python train.py --n_layer=12 --d_model=512 --n_head=8 --n_kv_head=2 --head_dim=64 --d_mlp=1344 --vocab_size=16384 --activation="swiglu" --norm="rmsnorm" --norm_place="pre" --norm_eps=1e-05 --positions="rope" --rope_base=10000.0 --rope_fraction=1.0 --qk_norm=true --attn_scale=0.125 --bias="none" --tie_embeddings=false --parallel_block=false --init="uniform" --init_std_qkv=0.0205 --init_std_o=0.0 --init_std_up=0.0205 --init_std_down=0.0 --optimizer="soap_variant" --lr=0.00487 --lr_mult_qkv=0.5 --lr_mult_up=0.686 --beta1=0.95 --beta2=0.98 --lr_head=0.0075 --warmup_steps=66 --schedule="wsd" --decay_fraction=0.853 --decay_shape="linear" --final_lr_fraction=0.1 --batch_tokens=262144 --seq_len=1024 --doc_mask=true --train_tokens=789100000 --steps=3011 --dataset="wikipedia_en"
Each number is 200 + 30 x the weight over the matrix's rms, rounded and kept within 0 to 999. Layers, rows and columns count from 0.

# q: layer 4 attention query, 512x512, rms 0.0778, rows 290-294,354-358,418-422,482-486, columns 128-255
# k: layer 4 attention key, 128x512, rms 0.0721, rows 98-102, columns 128-255
q290,165,276,131,207,189,168,212,185,178,250,150,216,243,210,150,167,192,197,199,171,216,229,182,213,230,172,207,176,202,217,166,233,215,200,233,270,166,152,218,165,196,202,254,187,201,172,143,207,242,219,227,224,260,241,156,175,189,234,248,190,236,199,182,230,157,219,166,203,204,134,191,186,184,175,189,200,183,158,258,208,139,216,208,162,202,171,197,215,198,211,178,246,200,222,167,198,161,184,187,160,196,209,132,195,198,195,223,157,219,228,250,202,185,186,205,186,225,165,154,208,181,248,223,203,195,205,208,177
q354,179,232,186,165,231,201,215,178,220,251,207,167,168,187,223,262,178,191,183,223,245,209,167,240,198,201,223,210,204,190,214,209,152,290,201,203,180,173,201,194,158,193,244,188,169,189,204,188,132,217,260,217,221,97,194,189,215,226,212,197,246,172,199,228,169,213,212,184,239,207,184,183,216,183,165,219,182,227,189,220,170,213,196,202,244,219,230,167,230,265,228,231,198,234,198,193,168,137,176,166,220,216,174,241,194,197,238,254,188,177,143,141,217,181,237,261,188,188,145,206,157,201,193,207,226,239,179,176
q418,191,203,211,188,178,160,155,227,165,203,251,194,231,240,168,163,222,231,139,215,232,165,183,166,213,175,172,186,146,202,173,191,241,155,202,197,151,206,143,198,203,147,222,219,184,247,209,167,181,127,181,205,191,211,226,202,224,141,219,155,188,199,208,221,200,241,230,184,202,207,204,227,185,232,184,182,224,205,210,236,216,209,218,140,228,183,208,227,216,177,202,227,210,209,139,199,207,184,157,169,205,184,223,222,180,231,194,197,209,144,194,236,162,213,183,179,171,227,214,192,184,221,226,192,211,204,246,207
q482,202,209,241,153,211,239,245,190,204,173,212,231,229,241,237,176,214,183,214,198,155,180,239,213,200,200,210,172,206,173,182,175,281,237,210,192,184,152,220,184,252,212,204,216,169,140,224,220,175,139,189,179,200,186,176,142,202,178,251,267,198,204,201,123,201,222,187,222,289,225,242,247,199,184,208,193,214,214,219,131,131,221,177,193,209,195,220,166,144,150,239,156,181,202,229,221,259,170,209,205,230,178,196,191,166,166,199,161,199,202,189,175,199,195,156,176,192,140,297,237,157,211,154,267,227,204,193,225
k98,203,185,205,231,158,213,209,246,138,202,178,193,242,185,218,202,198,255,205,212,166,208,164,170,153,223,250,239,200,145,245,236,253,155,185,180,215,209,226,199,136,206,168,158,203,187,142,195,199,179,180,135,216,226,237,161,224,207,183,199,210,226,164,139,291,241,186,229,188,187,161,205,227,205,197,176,225,192,220,227,218,230,216,221,189,233,206,181,225,232,182,196,220,206,261,164,190,163,147,192,232,164,234,187,234,182,199,211,202,248,198,167,152,253,232,220,177,287,236,229,190,192,216,179,191,161,205,193
q291,238,164,98,204,184,252,188,193,153,156,202,179,199,165,241,222,244,223,228,194,216,197,238,268,209,177,222,206,246,222,190,200,171,176,228,111,234,135,235,180,162,282,137,160,212,214,218,186,181,244,221,210,156,199,150,218,216,172,239,192,161,224,179,200,235,195,216,195,187,161,216,198,139,201,203,266,208,224,258,220,144,178,147,164,138,159,179,146,231,257,159,151,147,158,136,189,190,247,255,197,200,240,189,184,236,110,255,212,183,194,164,151,188,262,207,206,211,212,186,177,135,190,217,245,212,194,190,201
q355,199,182,266,157,210,258,210,211,211,103,203,184,182,148,152,163,191,222,202,184,171,222,251,189,171,217,254,186,177,178,148,185,293,185,217,173,171,195,227,140,212,213,144,197,222,213,155,191,159,204,227,204,245,212,154,223,255,143,192,163,219,182,200,178,200,239,233,200,218,209,232,201,106,232,205,255,179,187,228,194,195,177,195,179,223,206,129,252,201,170,199,208,253,184,167,187,173,187,181,229,204,166,234,179,210,206,263,165,172,180,211,242,255,216,224,190,241,211,224,163,174,249,266,179,193,234,239,220
q419,184,173,212,193,213,195,210,250,168,168,193,185,182,229,213,225,191,158,265,241,188,161,204,237,175,217,206,141,184,230,205,174,234,193,194,169,185,193,148,212,208,195,209,203,216,218,176,232,171,169,215,170,227,227,200,177,208,182,186,207,222,169,190,232,284,204,181,202,203,219,223,189,185,207,141,197,186,229,198,218,197,190,203,178,209,161,168,177,185,249,233,223,242,170,203,176,214,173,271,216,153,195,170,161,243,229,205,172,239,227,180,185,142,244,214,193,264,249,240,158,217,219,212,267,212,198,217,173
q483,222,186,175,190,226,154,273,227,190,227,221,189,245,218,209,155,248,163,146,229,251,147,209,179,213,155,242,246,253,179,253,177,180,216,182,203,211,211,195,174,260,148,117,168,201,156,181,207,202,208,222,172,174,191,207,173,186,196,228,187,205,178,195,199,180,187,156,239,174,167,218,193,242,138,234,257,280,156,269,226,198,253,221,172,232,178,218,194,176,198,138,183,176,158,157,157,208,218,239,167,195,157,177,209,182,195,214,150,203,169,166,201,146,174,236,156,186,290,183,226,183,166,210,191,187,207,203,154
k99,179,194,193,247,211,188,177,192,257,212,190,221,173,208,236,216,248,202,171,231,209,147,168,165,189,168,250,195,209,194,206,254,176,239,224,179,201,254,200,176,193,165,183,160,209,182,199,192,223,215,155,201,218,189,169,203,230,190,183,180,232,178,181,222,180,202,186,243,152,208,246,214,199,165,199,203,192,193,234,213,182,193,181,248,230,219,204,209,246,198,195,204,218,223,226,197,205,278,121,180,266,242,206,171,190,161,158,176,136,189,204,194,279,142,191,220,173,210,215,195,279,137,179,180,155,187,157,280
q292,254,194,230,207,186,206,193,266,200,151,259,194,168,223,268,218,197,207,173,190,179,228,205,232,199,227,225,247,199,221,156,181,164,246,116,171,182,235,207,152,188,200,208,187,211,214,218,257,168,196,212,154,181,200,235,194,202,204,209,170,195,171,250,235,224,239,219,224,189,250,197,234,184,255,188,207,253,208,248,250,221,220,180,147,207,232,195,220,221,177,157,233,195,205,203,140,207,175,182,216,224,228,235,210,194,213,200,180,202,176,165,230,223,237,181,228,185,179,146,198,228,229,275,210,187,221,155,201
q356,203,203,200,200,237,245,236,200,207,178,197,171,238,206,213,167,209,193,169,246,189,220,211,205,202,174,230,201,215,174,251,175,209,167,220,188,204,219,226,225,235,218,170,167,217,234,190,213,206,227,194,196,195,217,201,213,195,189,193,161,216,199,213,188,200,201,216,210,249,169,237,183,178,208,231,205,203,249,220,232,194,202,182,184,203,176,195,163,169,166,136,186,224,179,196,166,158,159,200,197,209,217,258,184,210,206,210,186,209,231,199,213,196,232,228,239,245,193,245,217,212,168,196,217,215,189,177,242
q420,245,215,185,143,188,231,164,193,197,173,212,212,205,226,245,196,225,216,219,175,206,187,257,185,196,230,278,193,185,187,198,221,199,169,196,209,172,213,194,159,177,235,223,255,213,232,239,223,170,248,195,157,170,198,225,200,173,232,202,174,201,177,223,233,184,196,195,167,142,219,182,210,211,199,212,240,224,191,160,226,240,233,226,171,201,189,218,181,217,230,192,206,156,214,215,207,186,163,243,175,168,225,214,196,160,202,229,169,198,211,210,206,178,242,238,253,224,219,240,171,233,224,193,238,251,197,195,248
q484,254,197,181,193,166,208,197,218,197,232,218,224,203,201,245,158,188,159,193,173,204,236,206,236,171,234,235,192,183,173,219,208,210,148,217,170,246,221,213,186,218,184,162,220,189,191,191,146,177,207,217,178,156,190,175,200,209,185,224,186,224,167,209,214,255,185,161,207,185,168,221,170,173,170,179,158,205,199,245,191,189,189,173,202,203,219,220,210,218,155,225,194,231,207,226,157,208,171,223,242,200,250,253,210,213,194,232,183,219,226,212,180,221,193,224,181,252,180,178,150,168,225,198,215,226,203,198,259
k100,177,139,179,174,232,204,280,185,157,284,186,229,184,192,197,178,198,196,254,148,212,207,228,209,235,137,246,228,223,209,216,183,209,167,237,205,217,243,214,184,246,216,156,159,190,181,198,156,216,211,191,206,212,164,225,226,191,125,171,198,276,245,151,228,209,174,218,150,213,164,183,232,236,227,209,148,198,209,232,195,199,230,236,222,270,121,206,211,173,198,224,133,189,252,138,166,163,177,303,210,126,250,217,188,182,160,166,232,272,214,179,193,223,187,224,256,243,204,195,198,177,154,188,254,225,160,212,184
q293,213,177,176,192,156,193,166,175,167,224,194,200,259,215,165,146,186,229,197,205,218,189,209,215,216,218,210,187,245,185,212,193,244,200,229,196,210,235,197,219,200,190,235,205,194,157,188,221,178,137,190,192,234,202,243,211,197,204,186,140,194,176,176,178,202,151,199,186,199,187,227,195,202,217,207,148,277,239,171,201,153,204,170,181,160,162,218,184,183,177,160,244,203,204,207,166,208,248,222,194,222,190,169,211,214,230,193,208,227,219,185,194,165,173,205,196,238,249,224,192,164,222,232,222,167,181,200,227
q357,201,249,208,181,225,222,212,180,177,231,213,240,182,217,175,162,252,213,199,172,189,234,193,224,167,169,206,196,210,211,179,190,189,159,197,235,227,208,176,172,225,168,193,199,222,219,202,195,185,225,178,210,188,203,201,221,192,169,212,196,194,200,208,213,160,205,198,173,213,246,203,239,175,202,180,217,162,197,191,188,229,219,180,234,244,161,197,173,236,199,209,203,138,212,238,206,173,222,177,227,211,183,181,224,217,190,185,204,212,187,232,223,214,187,216,179,232,171,205,197,194,164,248,203,236,235,180,203
q421,135,168,190,195,175,215,179,239,223,201,167,188,229,232,151,190,145,156,178,183,238,161,170,233,208,184,204,194,191,191,228,216,178,204,197,162,216,185,184,190,225,234,165,165,176,212,206,238,194,203,211,237,189,238,190,188,205,198,172,207,223,181,190,178,199,182,210,216,232,135,182,197,201,199,245,194,229,234,212,168,227,226,181,200,181,160,200,170,216,204,156,195,223,215,242,203,230,208,225,183,185,224,221,246,218,187,145,219,223,204,183,190,169,181,205,202,210,216,192,195,173,215,229,178,197,203,208,235
q485,210,210,252,203,167,214,188,202,188,163,198,242,200,198,197,184,191,252,198,211,180,212,191,185,214,107,172,235,205,229,198,184,214,181,197,177,144,236,226,164,199,194,216,177,207,183,203,186,240,213,162,258,205,197,225,201,208,216,173,240,189,176,231,166,200,204,192,203,167,178,201,190,199,192,184,174,211,222,210,273,180,214,200,203,184,182,144,162,195,260,213,216,181,193,235,206,163,173,200,240,207,234,170,213,179,230,201,159,196,211,186,219,220,198,210,216,232,213,197,179,242,201,220,168,160,148,201,177
k101,228,206,211,163,213,181,166,167,170,215,236,216,225,154,226,162,266,186,219,192,222,175,234,188,207,190,210,235,169,212,186,151,192,220,147,176,187,216,123,167,189,212,246,157,208,244,226,246,244,205,223,198,219,284,195,173,225,133,192,258,222,167,156,178,263,176,203,219,218,239,175,227,222,191,221,208,189,188,182,279,166,193,284,179,224,173,220,184,173,165,208,107,195,254,157,107,193,240,185,234,202,205,207,256,249,194,168,145,261,193,165,190,121,204,169,246,224,205,188,201,261,151,199,226,224,156,205,203
q294,201,184,181,205,217,271,160,182,207,196,188,177,235,245,228,219,161,204,146,178,209,123,155,201,217,215,199,202,216,255,183,207,221,253,159,196,174,239,213,159,181,225,189,215,177,204,199,241,273,168,227,177,195,187,202,134,214,201,180,149,238,176,211,192,185,213,208,210,222,180,211,236,212,149,168,185,176,185,205,168,183,198,205,255,172,210,214,234,181,164,201,299,169,221,155,214,175,163,194,271,207,212,207,158,258,158,173,243,174,207,187,211,212,202,230,221,176,176,195,200,189,176,184,245,269,221,240,192
q358,193,115,200,125,157,222,203,218,153,175,218,262,220,188,200,210,200,233,182,198,196,226,217,185,190,183,211,215,206,223,161,213,180,255,197,176,254,226,206,222,207,180,211,207,215,200,214,147,152,215,210,204,194,177,151,215,191,215,192,204,198,175,201,202,184,162,224,220,222,219,190,201,196,155,206,143,234,231,186,237,188,165,228,144,197,207,206,224,235,104,222,254,188,212,174,191,234,211,251,151,219,185,157,219,214,214,232,215,192,217,216,245,168,218,203,226,221,234,206,159,216,235,133,187,157,137,255,246
q422,156,251,213,233,184,223,206,180,135,199,183,208,214,187,220,192,216,175,251,204,198,265,151,179,171,238,205,210,211,247,138,151,175,189,176,191,215,190,228,186,143,198,206,252,176,189,187,179,213,189,198,189,222,253,196,151,229,214,152,196,201,181,193,271,161,203,190,264,154,187,216,208,212,189,191,205,183,187,211,142,213,239,179,261,207,186,221,194,206,210,216,243,171,239,202,188,141,168,203,221,205,263,201,160,243,184,191,229,188,201,237,159,206,189,267,193,248,210,191,198,135,188,186,239,191,173,156,188
q486,191,198,169,248,157,225,161,228,171,152,181,204,196,213,226,212,146,201,240,168,238,135,187,159,253,193,235,174,172,190,137,189,210,198,167,187,239,222,215,169,215,186,161,212,223,199,168,221,220,162,167,219,255,170,171,219,221,146,234,219,173,277,213,238,189,200,207,178,260,156,137,165,194,231,142,165,210,193,111,170,187,175,132,276,202,169,233,204,172,264,186,197,215,176,173,211,178,248,222,265,226,162,202,209,217,198,192,207,208,207,196,163,220,225,228,209,219,232,260,206,143,207,124,175,229,210,244,187
k102,257,217,126,198,175,196,229,160,224,178,259,176,184,197,272,152,230,202,200,194,265,282,194,210,149,158,176,140,281,211,245,220,229,230,194,206,222,258,136,207,225,263,191,166,235,133,215,162,139,220,137,226,258,194,257,202,205,181,198,154,210,101,235,249,147,193,201,211,152,240,216,216,236,188,251,212,177,235,194,192,157,203,199,107,187,144,169,231,190,196,169,192,209,200,218,209,237,215,242,222,159,153,147,211,260,211,213,192,200,177,174,177,208,187,180,197,217,212,206,191,216,162,217,183,178,247,160,260